Weights of a small transformer language model: normalized queries and keys.
Each number is 200 + 30 x the weight over its row's rms, rounded and kept within 0 to 999. Layers, rows and columns count from 0. The size before them is the row's rms in percent of the matrix's.

# layer 6 MLP down, 512x3072, rms 0.136, rows 372-426, columns 2816-2943
103,213,228,202,200,189,180,151,195,184,235,172,163,197,170,215,196,191,199,224,201,152,172,201,199,191,213,254,256,182,166,197,170,199,171,232,177,225,145,217,242,219,240,164,155,139,203,159,184,197,195,261,160,190,219,225,194,240,164,234,158,133,173,197,209,229,205,210,173,197,163,224,236,235,218,170,185,205,196,147,188,230,235,132,201,183,203,179,221,183,249,187,216,172,209,210,196,176,193,206,180,205,190,233,148,163,243,223,183,152,227,189,239,185,169,195,220,209,197,174,183,217,235,213,138,211,222,190,199
102,238,171,161,145,218,184,204,206,174,235,258,198,237,182,194,196,230,234,213,213,147,242,229,205,191,140,202,124,205,144,236,145,219,129,227,223,224,207,199,216,181,234,175,171,187,182,209,194,234,147,236,240,228,166,207,222,189,200,207,140,214,158,186,169,174,167,194,150,192,212,183,234,202,221,176,226,176,198,210,219,162,177,152,182,301,239,189,195,200,189,195,167,245,202,228,166,195,199,210,212,231,196,226,227,234,203,220,193,284,208,157,193,117,250,147,223,181,220,194,226,189,174,194,213,157,173,187,237
096,202,198,269,205,214,254,265,230,228,206,216,171,189,174,181,222,171,242,188,228,194,183,222,267,190,139,198,205,198,214,187,236,206,202,258,230,262,191,214,210,221,201,200,255,247,198,221,210,209,214,184,206,219,168,214,143,240,190,253,192,213,224,205,258,176,214,223,232,160,182,156,240,138,208,195,258,212,227,212,197,194,253,259,238,225,215,221,186,187,142,138,171,199,194,212,126,223,213,197,181,207,180,140,217,194,239,210,184,147,230,154,232,197,154,168,216,197,184,195,148,179,216,204,214,170,221,216,195
096,152,197,168,177,205,211,199,235,183,198,167,224,201,152,211,224,166,219,215,228,240,162,217,224,249,215,256,184,204,218,208,198,179,235,176,211,199,222,223,171,163,243,217,221,237,152,261,174,184,245,246,205,200,170,200,212,201,203,173,174,202,162,184,189,233,265,208,251,190,169,223,164,210,204,244,213,227,206,230,223,167,246,199,169,161,173,148,207,158,242,205,209,188,193,182,198,210,152,172,199,218,193,243,160,233,186,224,244,163,236,233,197,185,200,167,184,254,237,157,171,254,191,184,188,226,234,227,157
100,217,175,149,186,182,243,183,237,182,241,248,198,206,192,198,154,224,203,194,204,144,218,255,267,149,197,137,177,211,238,257,164,218,236,197,128,178,231,190,207,166,213,173,217,193,195,253,269,197,182,209,175,233,212,156,233,194,154,208,267,214,166,154,193,201,227,211,224,209,174,172,245,197,180,222,187,156,163,208,209,174,173,200,236,182,210,192,206,209,162,191,208,197,240,228,173,223,192,189,224,218,174,195,182,173,209,208,217,197,186,242,186,165,192,249,230,187,260,179,146,286,213,218,222,200,201,192,236
106,182,248,192,197,160,233,256,155,195,166,171,179,182,144,218,178,184,248,203,268,162,202,209,194,192,239,168,206,213,178,256,205,228,143,171,212,174,187,182,208,195,179,182,175,211,276,146,171,229,169,216,175,206,172,193,130,250,185,203,199,175,235,208,252,187,192,202,185,175,215,233,201,182,146,231,210,248,229,170,183,178,253,164,211,234,210,203,192,277,207,195,221,226,169,205,196,202,208,205,261,221,236,189,233,230,213,247,214,172,175,189,162,207,242,173,173,237,184,203,198,195,192,229,179,208,128,259,217
107,219,175,204,223,188,192,184,272,187,198,242,178,245,165,207,191,152,192,223,176,224,225,201,232,217,186,183,187,201,297,154,169,192,188,117,199,216,209,173,243,212,188,220,165,160,151,225,207,216,128,181,143,214,229,193,137,210,179,170,169,214,166,184,211,186,163,209,160,167,265,261,174,246,202,210,197,187,213,228,185,219,190,213,183,221,141,204,234,236,216,198,220,155,212,230,223,205,203,175,225,209,187,196,199,154,202,199,215,212,249,170,234,287,179,200,172,198,151,147,159,178,179,214,198,195,159,240,205
095,181,211,211,164,219,216,223,213,256,164,185,218,198,190,218,179,174,201,205,263,239,155,256,199,186,233,179,168,257,171,200,215,207,140,196,149,154,216,253,216,178,177,218,261,219,219,222,173,207,162,256,132,187,176,190,248,212,211,197,134,163,178,170,140,192,214,259,225,257,198,208,184,170,201,185,254,186,210,219,211,158,187,173,189,189,177,254,250,158,187,192,236,205,202,161,256,190,197,190,226,209,171,227,162,186,209,187,221,235,214,183,164,239,169,179,200,191,225,210,174,207,200,172,227,143,190,258,177
099,206,150,178,196,141,203,210,178,204,161,199,198,284,209,227,252,212,220,210,224,194,204,161,179,179,194,184,198,228,153,224,195,198,176,219,238,171,235,184,142,182,168,182,238,174,234,217,204,174,190,233,159,184,198,159,152,166,232,179,193,188,229,168,224,244,224,215,110,214,217,192,224,231,189,187,231,194,216,200,174,176,204,197,192,205,172,303,215,178,230,214,175,157,218,231,166,163,209,194,242,206,234,184,167,211,163,184,192,192,192,217,207,221,185,181,190,198,159,190,238,175,272,162,207,221,179,258,254
096,208,196,140,184,199,223,160,214,143,224,153,207,190,231,177,255,282,161,161,235,241,176,181,232,209,196,213,186,227,209,215,182,211,222,190,223,205,251,175,204,140,204,209,214,201,222,228,162,221,199,211,229,161,196,223,172,221,219,192,184,172,184,135,198,234,160,161,157,178,227,212,213,146,196,214,291,160,285,219,176,174,159,217,208,160,196,151,117,186,219,198,197,178,200,211,178,178,202,185,214,162,243,193,145,159,193,224,239,192,212,182,193,219,228,225,165,194,146,242,173,179,230,213,228,187,250,160,160
096,169,169,222,224,258,162,245,149,194,219,208,268,227,157,224,189,199,189,142,136,219,196,161,232,126,155,229,196,221,194,206,217,296,197,169,194,258,206,218,202,154,245,219,202,196,194,165,174,207,206,162,211,220,211,165,179,165,198,165,157,215,172,201,217,133,180,167,183,240,254,253,234,197,177,209,152,221,197,232,186,205,221,199,209,209,175,189,225,165,195,262,227,189,220,190,195,251,182,258,173,243,169,180,196,144,252,208,225,221,139,236,189,255,227,172,191,181,262,188,214,221,253,183,207,189,175,159,174
100,162,172,220,233,169,207,177,211,210,200,184,196,230,187,195,139,183,153,235,200,207,205,180,203,228,223,191,215,267,189,252,155,187,236,201,210,193,170,136,202,213,215,181,235,195,191,198,208,200,169,174,191,207,213,213,201,199,241,249,188,129,185,207,238,196,198,185,197,203,218,206,171,225,208,157,183,224,220,214,220,247,193,194,172,279,215,171,186,228,173,241,204,174,205,181,200,135,242,199,236,210,153,190,180,180,222,224,203,145,179,208,213,147,171,201,135,142,227,228,181,186,191,255,195,183,174,169,185
103,175,249,242,230,166,189,202,231,202,206,208,167,188,240,174,122,181,174,235,196,218,180,169,205,151,188,157,207,220,217,169,146,191,203,213,172,192,184,185,176,137,181,206,212,168,208,226,217,202,156,219,203,194,185,194,211,230,229,163,220,223,191,189,163,208,245,229,200,227,241,204,193,154,208,254,229,211,199,237,163,188,190,187,211,199,163,182,153,167,166,145,182,198,268,244,207,194,195,177,130,259,230,248,244,176,198,205,182,144,219,168,191,223,226,205,172,199,203,180,173,247,185,205,240,233,194,296,198
098,195,201,232,186,179,236,206,166,151,207,152,231,182,139,206,205,205,170,219,181,236,200,193,210,182,184,186,211,227,247,252,194,224,199,217,262,177,203,144,183,186,254,143,165,197,162,209,203,186,130,184,215,183,144,195,191,190,288,212,220,178,244,181,225,162,154,192,201,150,209,227,190,186,168,214,222,211,190,175,176,211,175,188,208,186,216,226,200,225,247,219,203,221,145,176,194,220,218,192,204,245,172,168,263,142,216,133,195,165,149,227,196,219,212,208,226,180,211,185,214,198,211,217,183,216,219,235,215
105,254,225,179,214,189,194,202,217,197,171,206,163,208,201,199,218,209,229,243,200,237,184,220,188,189,175,246,219,184,180,182,187,252,239,211,195,202,215,155,197,202,190,166,194,187,206,260,209,209,280,205,249,217,188,233,215,233,194,214,190,203,222,226,171,232,205,211,208,123,236,194,219,244,184,257,231,166,161,218,225,179,205,285,188,214,204,239,165,228,218,180,216,195,188,217,257,262,178,235,230,206,198,165,213,242,199,246,202,192,208,234,189,185,189,189,203,221,220,229,249,211,216,197,210,219,180,143,201
099,153,179,170,155,215,200,226,198,206,186,114,146,218,195,167,223,228,198,177,221,224,156,191,149,147,218,222,200,231,228,217,220,218,163,190,236,223,173,207,178,190,201,224,197,201,196,199,191,215,265,263,246,175,151,232,182,213,214,232,168,217,278,177,211,131,141,168,162,198,161,211,171,220,195,210,200,229,181,212,169,213,187,256,220,166,221,195,150,112,244,190,218,242,208,157,157,225,243,174,222,151,211,173,172,174,233,197,165,225,179,171,252,202,141,217,247,225,164,154,189,165,147,193,184,196,248,161,138
102,183,219,207,155,248,199,205,212,262,182,339,213,195,199,162,144,154,199,207,158,187,232,134,143,186,181,228,146,190,239,211,200,211,155,220,183,217,218,204,168,214,163,137,196,191,200,194,204,239,227,192,195,193,167,169,211,197,193,225,209,226,192,194,262,220,238,216,161,217,141,197,227,186,238,172,192,210,177,144,208,193,179,201,189,212,127,219,191,196,182,205,222,201,169,208,168,175,171,235,241,183,208,239,240,278,115,197,193,156,211,160,224,163,167,244,176,183,167,221,152,152,234,145,222,217,204,218,191
097,127,244,145,192,233,214,193,166,159,219,187,290,202,221,186,142,193,173,184,173,221,199,242,190,223,171,153,204,234,174,227,187,217,201,168,187,239,151,247,197,222,322,161,155,163,212,179,240,241,184,221,231,176,135,269,218,242,217,204,172,156,188,238,199,191,227,222,232,245,202,159,163,240,204,190,202,164,184,229,194,173,170,161,236,158,205,221,201,132,237,191,185,247,221,162,229,205,205,197,182,255,185,187,180,230,245,159,171,123,167,227,156,156,168,231,217,200,207,193,206,188,226,257,138,237,224,192,205
101,256,235,188,231,188,190,188,223,213,300,213,218,150,228,243,121,174,188,234,170,276,228,151,197,234,205,209,207,164,159,223,198,230,212,210,221,239,164,267,205,170,219,234,181,218,222,184,187,182,180,240,185,206,150,164,227,165,191,142,228,213,226,221,177,184,195,198,203,223,198,214,162,208,219,213,235,222,154,222,178,154,263,200,188,195,196,205,236,202,168,199,243,229,264,192,182,202,263,215,228,164,200,186,205,179,260,225,252,189,173,201,192,194,240,189,179,241,192,193,180,246,198,225,236,196,246,232,172
093,201,182,204,184,223,154,143,164,216,202,220,168,234,164,241,231,247,225,217,241,163,158,241,133,177,228,179,167,161,179,185,206,190,249,139,222,260,182,185,232,203,171,148,236,208,179,246,164,220,212,244,190,150,201,219,180,209,215,150,138,225,194,188,200,188,238,179,208,149,174,213,219,208,219,223,135,183,235,213,217,174,183,243,209,218,201,215,184,221,237,148,227,192,210,220,235,207,221,191,195,251,182,207,204,192,165,229,268,157,231,238,217,216,172,249,199,229,203,217,133,177,215,177,148,200,181,214,201
100,167,219,232,249,230,199,216,180,199,218,239,180,163,220,243,185,218,174,156,217,187,241,199,178,236,202,204,234,236,175,274,211,205,181,231,227,172,172,181,208,230,183,186,214,205,144,183,222,219,172,192,190,247,234,249,230,229,184,224,227,232,161,202,189,252,218,174,199,154,266,223,162,244,198,177,239,180,175,232,175,188,180,240,168,223,211,272,176,176,213,202,217,248,182,216,182,185,162,194,166,187,179,198,209,190,193,200,192,241,145,193,165,196,209,264,234,220,211,227,192,234,261,190,198,244,174,229,181
100,197,193,177,183,224,261,160,232,176,226,219,212,232,219,200,138,195,251,185,240,215,225,209,261,234,206,222,231,148,196,179,206,232,178,261,222,219,179,229,239,238,266,178,182,163,175,157,224,236,209,190,204,195,222,235,250,190,200,182,213,190,173,221,168,176,181,188,199,181,199,211,183,218,224,212,204,276,226,158,212,185,200,192,148,216,195,169,208,232,233,221,142,204,209,216,180,208,225,206,214,245,185,199,255,172,193,166,149,188,185,183,187,253,201,170,188,175,191,158,125,132,219,198,199,189,171,224,211
096,214,188,228,200,216,243,229,254,216,194,229,214,171,206,162,208,192,158,231,196,214,186,234,150,242,164,214,168,192,207,202,164,155,200,226,224,226,200,213,198,177,199,176,190,170,157,192,202,212,173,202,254,182,157,183,173,156,228,222,211,200,232,168,194,170,186,211,257,211,221,191,225,258,221,213,178,221,175,204,171,174,208,205,252,199,176,147,210,212,203,196,196,105,209,233,235,215,228,193,160,156,218,186,202,204,160,232,213,196,188,159,192,195,178,227,207,158,223,121,171,224,215,176,211,191,228,155,231
100,153,181,242,185,195,174,157,231,176,194,183,176,168,202,102,200,205,222,213,220,218,180,158,235,210,185,275,186,215,199,245,168,227,188,190,162,195,195,194,213,193,233,142,183,191,216,220,202,215,194,177,216,224,173,201,225,215,218,232,228,215,195,199,193,156,259,215,183,213,263,239,209,193,198,200,192,175,190,206,225,245,219,249,177,193,261,204,191,204,214,220,143,170,239,198,181,164,207,208,284,197,213,210,213,255,187,233,139,223,192,170,239,237,188,207,181,213,224,183,223,186,220,195,238,246,169,223,184
101,229,241,221,219,226,128,204,167,162,207,218,226,209,245,166,226,236,250,245,230,182,174,182,221,192,187,211,164,239,153,179,179,176,197,159,233,110,113,233,183,196,217,183,226,196,189,172,183,178,200,132,247,226,162,275,213,203,187,163,200,203,205,184,189,155,190,218,167,191,228,216,206,206,203,209,189,242,199,230,243,255,258,217,193,202,162,178,143,235,208,188,201,221,230,193,238,205,191,133,193,229,145,234,220,194,253,200,217,162,232,174,182,202,209,227,212,159,189,235,238,164,212,92,146,184,200,200,273
100,208,193,235,189,204,232,163,181,177,181,238,213,172,199,221,223,142,207,192,174,267,222,184,230,214,174,189,172,193,240,268,182,232,207,260,156,145,259,198,217,226,139,169,226,226,205,190,198,197,235,193,231,194,227,236,158,192,184,238,203,189,172,293,148,199,198,220,224,146,203,187,209,132,177,175,155,244,199,214,148,120,216,191,229,169,228,194,176,150,185,210,198,224,187,184,205,243,184,177,171,193,204,175,233,209,153,210,217,193,178,207,230,256,241,207,234,179,197,230,182,254,196,235,188,200,210,202,186
100,200,214,181,208,148,93,136,178,248,223,191,198,198,179,179,156,236,166,219,171,208,140,189,234,208,168,184,175,197,180,204,200,235,270,210,211,189,189,224,211,210,216,168,189,172,160,173,118,182,150,205,190,183,208,184,200,232,190,255,187,193,199,234,159,202,179,230,232,236,216,235,193,183,209,190,193,189,187,193,98,143,186,235,168,241,155,131,199,190,194,179,197,152,199,126,282,222,188,223,180,172,207,194,201,168,219,221,221,141,195,218,184,219,205,202,212,192,183,245,231,215,193,205,233,221,211,181,158
099,192,196,235,184,165,222,197,177,187,172,201,236,209,211,237,231,202,146,219,172,241,173,211,213,196,231,163,194,220,197,207,220,196,208,208,227,252,198,252,214,160,200,170,187,187,248,165,150,189,165,201,241,212,203,206,227,191,201,222,229,216,211,155,197,214,181,224,235,153,156,243,169,169,189,200,227,151,172,231,126,210,229,225,169,292,180,181,178,218,206,229,204,214,264,225,150,254,209,243,157,194,216,192,197,191,212,148,230,200,278,234,199,201,163,218,188,234,149,202,204,195,177,214,161,183,196,184,201
096,203,169,189,154,211,184,218,202,134,157,146,182,222,187,269,154,157,180,199,167,223,228,238,227,222,181,177,267,186,196,229,213,157,211,144,235,204,187,154,189,201,243,229,259,198,248,214,178,197,239,244,221,240,196,219,187,230,232,184,213,218,197,227,226,217,173,190,192,190,218,237,178,191,196,221,248,261,272,169,201,219,197,160,205,172,153,212,203,189,221,185,175,199,200,181,225,166,246,223,190,185,165,218,203,241,250,204,220,200,190,140,259,133,116,244,172,236,183,188,169,190,215,260,240,130,228,227,254
096,170,188,193,252,217,192,237,204,243,199,144,156,207,221,179,188,210,219,185,211,181,159,168,140,172,198,163,226,216,225,239,210,223,232,176,222,221,202,267,150,213,171,166,218,185,232,161,161,213,176,228,187,205,166,200,173,232,282,185,152,231,196,214,146,173,263,192,206,180,187,203,228,202,221,218,240,191,172,218,252,235,160,207,228,235,145,217,211,219,216,225,158,172,164,197,218,160,191,174,202,188,233,233,218,234,186,191,234,230,229,214,195,173,178,208,154,190,245,230,207,192,139,222,221,161,152,236,173
095,177,196,224,205,256,234,180,204,177,203,140,193,199,192,209,178,188,212,209,273,234,200,183,235,187,155,174,180,227,137,186,220,138,179,227,111,174,120,183,205,174,206,228,201,218,161,204,212,232,191,206,264,195,250,191,206,176,198,152,188,163,181,178,199,201,226,197,208,237,217,225,224,200,173,157,233,248,209,209,160,198,217,219,130,194,185,192,181,222,150,191,228,198,186,131,260,211,183,188,177,222,206,185,208,214,202,245,232,221,157,146,213,188,170,200,148,157,192,137,197,203,203,240,230,165,208,182,217
097,184,208,189,222,233,218,160,200,138,202,220,225,205,208,223,197,232,232,164,221,201,184,213,220,183,164,181,195,201,158,188,195,265,201,214,231,181,172,215,198,222,186,265,242,181,232,204,170,190,182,200,218,199,215,190,201,147,265,190,180,199,197,194,144,220,206,202,212,192,196,234,236,156,208,195,220,196,194,202,186,212,163,251,143,244,123,185,113,256,186,170,213,222,157,187,233,193,201,230,183,165,193,224,223,251,192,178,206,193,214,184,150,177,224,228,221,169,140,152,198,205,172,122,193,226,206,153,164
098,220,232,210,182,200,225,219,155,165,185,185,164,160,224,179,212,192,261,205,183,197,172,163,161,184,212,199,229,204,166,202,175,209,148,190,177,246,198,197,203,201,131,170,264,204,166,193,177,200,202,236,181,207,185,182,185,181,223,182,222,195,207,289,246,121,212,171,213,172,175,202,216,219,217,206,188,162,197,225,186,197,224,164,195,235,178,212,239,247,219,220,159,122,227,234,228,187,258,217,231,237,192,181,208,147,217,199,214,152,205,152,178,232,245,167,173,225,183,203,208,207,163,158,214,201,139,210,183
096,183,215,226,203,214,206,216,231,201,205,204,183,194,215,195,200,193,203,184,186,164,202,146,230,149,181,198,173,223,154,252,228,158,220,188,186,165,174,172,191,187,190,188,223,216,205,160,205,228,201,200,238,208,204,229,251,194,229,218,180,189,234,213,208,197,202,217,300,196,209,175,196,244,228,211,172,197,260,189,209,178,196,175,205,174,158,231,208,178,184,243,201,149,175,202,190,140,172,267,199,186,203,205,231,160,208,250,212,159,203,218,199,184,204,137,234,197,185,200,191,133,210,240,189,155,154,242,204
093,215,185,172,173,222,172,214,128,185,200,186,214,217,238,198,150,212,181,213,191,190,213,205,208,197,192,190,212,207,185,188,212,159,162,220,151,154,224,193,262,226,196,201,168,223,218,155,165,177,243,190,218,234,154,186,167,249,227,220,238,175,189,239,190,246,177,231,199,175,199,155,220,247,134,193,174,229,168,184,254,221,193,191,236,230,192,145,204,237,159,195,175,211,214,179,181,218,160,149,167,259,222,210,170,140,193,194,168,190,239,206,158,256,230,188,165,191,193,256,148,203,168,199,173,272,228,213,212
098,182,188,195,178,188,170,215,218,198,197,191,201,197,195,191,187,217,239,201,209,143,153,263,238,182,153,204,191,178,225,213,162,180,191,219,190,171,88,200,249,200,167,211,221,115,196,217,265,173,188,134,200,188,152,198,192,191,135,175,180,149,204,170,228,192,231,218,275,257,229,156,130,162,205,125,182,233,200,222,185,250,220,199,181,233,245,205,211,175,154,255,200,285,198,174,211,199,184,193,196,158,211,198,258,198,215,159,221,198,195,226,254,191,221,179,179,180,221,220,191,190,133,151,195,186,195,231,185
099,173,234,186,249,227,179,231,177,191,234,272,174,189,224,214,217,194,204,250,206,199,215,178,190,209,157,165,188,153,174,197,214,239,209,229,256,196,220,180,206,188,206,219,226,164,179,219,164,176,185,238,221,238,192,217,172,191,146,191,185,214,153,188,201,247,233,208,218,216,243,253,166,214,242,217,156,148,207,163,141,199,228,185,203,198,204,246,233,235,181,179,183,186,220,213,172,207,176,137,232,166,293,167,149,195,214,185,186,205,239,183,236,176,237,173,153,188,196,240,252,175,250,199,214,191,194,201,203
099,194,206,223,182,229,234,200,224,198,233,232,222,217,180,261,184,223,187,218,254,242,226,196,147,166,161,277,169,178,212,247,208,195,243,232,181,225,191,216,235,169,156,186,177,183,169,135,175,165,168,188,211,188,222,189,186,180,185,219,198,198,170,188,195,203,230,192,163,198,187,221,210,200,197,223,269,242,234,231,244,131,142,196,258,215,156,199,206,226,172,185,218,233,215,211,243,224,174,208,243,220,194,164,241,175,196,227,210,202,175,214,242,123,253,178,230,183,216,200,167,191,248,151,228,197,191,219,193
101,200,195,218,207,232,198,161,166,140,177,218,196,153,269,216,204,258,215,200,162,212,219,188,257,135,228,180,243,208,189,178,215,214,225,245,208,183,159,187,175,158,163,214,156,199,155,202,206,262,230,204,181,209,216,159,241,180,170,224,155,260,172,208,208,199,194,236,203,217,188,175,213,261,244,167,227,237,191,213,196,208,180,212,192,205,219,243,195,223,237,206,201,214,211,205,195,229,212,219,128,213,209,221,200,202,251,186,173,179,224,177,211,213,228,117,266,145,204,184,185,169,173,237,233,194,204,237,200
101,213,262,203,166,193,173,227,203,218,163,228,213,193,166,222,201,183,176,166,212,206,182,131,196,226,195,177,200,205,197,190,180,231,221,175,183,205,279,241,155,121,180,192,196,158,195,178,188,233,207,209,169,224,251,219,225,139,174,193,215,152,223,190,166,241,196,171,243,207,222,191,227,220,167,233,215,162,180,203,245,199,175,246,212,206,183,211,206,192,203,178,179,192,187,167,180,168,200,256,217,205,163,220,202,198,267,118,238,195,145,188,200,176,239,211,183,169,205,178,212,238,187,173,273,301,235,198,220
102,173,195,239,222,191,178,230,203,191,233,221,224,199,167,190,169,249,185,191,200,186,140,209,223,196,217,173,189,225,165,186,229,246,228,166,209,239,192,233,182,222,239,164,151,233,152,154,191,178,235,179,196,229,171,164,239,210,180,235,179,173,256,180,201,182,179,159,237,163,190,211,196,218,179,191,219,216,211,156,194,137,184,251,222,248,134,206,182,153,205,161,199,189,178,181,185,249,211,177,176,196,203,264,127,168,242,210,232,215,220,207,188,156,193,230,202,170,198,191,188,236,238,164,184,159,225,234,242
100,222,156,201,152,203,221,191,237,178,269,206,243,237,159,207,217,176,212,222,144,256,206,225,237,149,202,175,230,166,160,203,143,181,186,196,221,246,159,169,168,153,194,204,219,208,187,214,143,165,257,162,200,231,216,174,195,236,175,184,195,226,148,218,184,203,209,191,138,166,150,239,197,191,216,200,173,174,177,162,235,177,183,178,183,200,182,223,227,231,220,186,154,196,234,202,162,202,160,220,222,157,169,198,213,158,213,134,214,152,216,242,258,220,210,221,158,166,177,237,194,202,159,170,224,216,209,220,190
105,173,166,162,201,183,161,229,213,237,214,159,153,172,182,203,248,253,189,235,209,163,134,201,191,181,122,176,164,240,196,219,238,210,178,227,200,222,187,211,186,200,196,229,170,209,152,172,219,155,157,196,245,206,189,194,196,179,215,242,241,181,191,201,192,180,201,240,209,186,187,237,211,192,159,202,203,202,190,147,229,146,199,164,148,167,183,179,224,168,229,167,184,198,197,135,222,224,222,200,226,252,215,182,193,201,258,213,237,242,187,254,196,169,184,175,207,208,203,204,196,228,155,159,198,186,213,222,220
100,182,152,180,202,181,162,212,185,293,243,185,189,235,146,199,277,211,201,198,191,209,145,190,239,210,197,259,140,225,235,228,210,214,182,213,230,198,166,231,283,159,262,174,181,216,201,215,257,215,212,171,195,192,186,158,185,218,212,155,142,185,217,168,182,249,174,227,224,150,141,217,179,183,243,213,169,180,197,213,272,148,235,223,152,219,196,173,248,197,151,233,202,175,192,233,219,184,155,196,193,201,178,193,162,168,191,213,170,202,201,247,236,182,215,196,216,212,163,167,229,158,252,269,194,152,221,187,199
105,191,198,130,251,175,165,171,208,263,180,210,219,188,201,227,207,207,205,217,180,226,166,237,236,212,173,219,151,221,225,241,181,243,219,192,200,177,259,209,210,208,167,156,254,194,211,181,254,263,237,158,195,178,237,237,229,205,224,221,206,144,236,197,181,180,247,176,203,144,238,225,238,141,209,210,153,188,159,202,193,183,187,186,193,215,161,230,241,206,181,166,153,207,203,224,232,216,214,234,168,200,177,202,199,198,178,251,198,170,187,170,200,239,122,198,247,205,220,231,223,224,174,213,200,223,200,182,209
098,206,176,193,229,202,189,222,262,211,301,192,153,158,209,239,215,158,254,209,221,184,210,152,262,231,125,133,175,202,228,207,234,173,190,161,222,187,162,233,219,217,205,263,187,229,188,237,223,213,202,173,234,203,172,207,206,232,166,168,209,202,155,173,143,212,208,251,184,217,188,205,195,231,183,228,204,174,154,193,141,250,203,163,225,225,189,137,259,241,258,176,135,228,193,206,248,211,194,201,224,217,203,249,207,200,214,194,265,221,203,187,178,163,218,182,181,184,240,211,178,199,243,173,209,166,208,157,166
101,168,226,224,186,234,186,207,164,199,163,192,229,218,198,193,229,202,209,211,222,227,212,211,202,167,225,257,258,224,187,203,297,159,213,237,237,216,216,215,210,199,223,151,180,229,199,211,291,182,142,168,120,216,244,205,192,217,253,192,176,217,156,200,216,172,155,202,198,176,204,222,215,180,266,155,159,258,173,171,180,155,200,184,166,182,192,185,203,173,182,221,145,193,157,232,221,230,175,249,193,202,229,184,167,204,167,179,235,251,184,232,206,232,197,239,200,158,180,191,159,171,244,233,215,188,222,221,271
098,221,215,222,231,245,222,212,204,207,179,212,189,208,160,235,231,189,216,212,232,170,178,210,81,236,183,146,229,160,169,225,145,202,167,144,209,172,201,182,192,311,214,149,119,194,196,192,219,210,178,190,220,203,244,196,133,225,239,232,233,188,254,206,188,135,164,143,276,262,209,208,247,210,184,195,225,192,192,206,225,208,222,201,267,197,230,117,247,200,211,207,228,216,213,213,211,233,163,160,204,189,243,155,159,257,255,117,220,204,219,209,206,144,207,204,191,181,211,197,255,203,212,194,185,171,149,216,151
100,226,211,279,156,239,201,225,195,228,219,207,151,194,210,205,165,191,157,214,160,203,144,187,170,173,176,277,220,215,170,232,204,147,144,167,180,174,164,159,183,206,194,211,196,250,195,183,236,175,235,217,184,204,238,163,200,196,194,187,195,197,168,180,183,204,223,165,241,157,204,209,224,228,240,162,228,256,179,219,243,174,200,211,155,199,196,201,172,236,243,177,141,235,153,147,211,261,188,170,241,190,220,228,213,269,136,209,152,209,160,208,208,216,240,179,211,178,213,179,211,230,202,217,221,222,180,150,213
100,202,191,176,184,187,205,168,156,259,225,181,209,196,153,199,229,189,200,166,179,188,199,245,239,190,217,195,162,202,198,231,162,223,177,223,204,192,199,215,157,203,186,180,192,188,169,229,161,190,216,184,205,195,172,187,197,208,222,193,225,142,244,192,245,173,189,200,220,200,194,182,214,217,173,233,189,178,214,263,175,174,233,204,180,205,186,219,217,162,229,204,245,149,191,239,154,164,190,210,209,248,175,196,221,161,226,280,175,213,226,212,222,197,244,168,196,160,167,196,234,202,216,203,220,248,217,193,199
098,162,210,221,150,216,224,224,182,255,171,226,177,217,181,214,120,242,199,156,247,214,221,210,207,194,154,192,164,217,228,200,229,147,178,211,180,217,178,229,192,190,186,137,158,140,191,181,153,168,177,225,192,180,211,215,191,141,234,196,141,140,232,184,197,225,164,201,162,184,169,154,220,221,219,275,184,221,216,242,212,216,223,245,197,211,210,166,175,212,173,252,222,200,224,243,165,218,224,217,225,218,169,185,252,176,206,278,179,229,241,219,178,225,138,228,243,222,177,175,200,192,208,154,164,261,207,264,191
101,235,161,222,161,156,150,234,154,219,232,181,185,164,256,207,244,178,161,196,214,227,154,191,269,197,189,180,183,177,185,185,136,201,218,237,220,226,175,189,200,194,227,212,192,183,224,194,168,193,179,182,210,165,203,174,201,205,205,210,207,171,208,162,233,173,189,190,213,222,112,160,196,161,223,174,217,203,213,192,182,215,143,256,221,230,246,215,230,151,199,167,218,180,145,195,204,235,236,143,197,252,192,152,179,210,186,239,206,177,235,212,195,204,207,165,222,201,186,178,203,256,222,199,209,147,203,179,153
100,231,236,242,213,208,182,171,216,213,198,275,230,198,231,194,205,255,202,265,219,201,205,227,250,207,172,159,166,195,165,186,258,174,266,170,219,211,233,135,201,210,174,125,182,236,150,204,190,213,162,195,194,207,136,255,219,170,170,206,178,223,210,220,231,163,178,227,184,196,187,223,228,216,144,215,212,167,274,205,223,184,208,184,217,216,180,200,152,234,200,188,214,143,218,213,179,200,192,181,187,212,191,206,188,194,209,230,253,163,188,201,223,220,232,172,208,208,208,170,181,176,157,180,219,194,178,177,214
097,244,174,163,170,186,240,170,245,235,196,194,218,178,240,195,210,239,172,177,182,220,182,178,194,163,220,184,180,258,186,171,136,202,200,177,185,179,180,224,236,220,201,209,177,271,219,185,233,243,190,210,242,186,167,176,165,195,220,239,191,244,200,186,189,213,216,198,192,209,192,199,182,188,187,150,213,178,203,179,122,231,205,186,194,183,204,208,178,210,173,233,183,174,169,176,205,206,179,167,235,250,245,227,224,232,242,169,218,185,194,231,195,228,251,229,167,208,226,202,208,182,239,212,194,220,197,199,175
096,273,204,217,210,199,172,193,188,247,206,183,221,162,178,185,184,197,200,241,251,207,235,163,232,207,203,148,205,231,221,208,189,194,239,226,202,160,220,189,202,187,198,231,179,229,249,236,168,213,151,197,184,257,187,225,248,205,205,193,208,223,229,244,189,211,227,193,166,196,178,263,210,205,196,205,224,204,215,202,201,193,177,227,254,167,170,216,219,221,159,174,263,158,179,212,203,188,190,244,247,163,160,162,246,216,138,199,205,152,207,219,177,252,227,208,208,236,184,268,238,198,244,198,200,185,189,211,190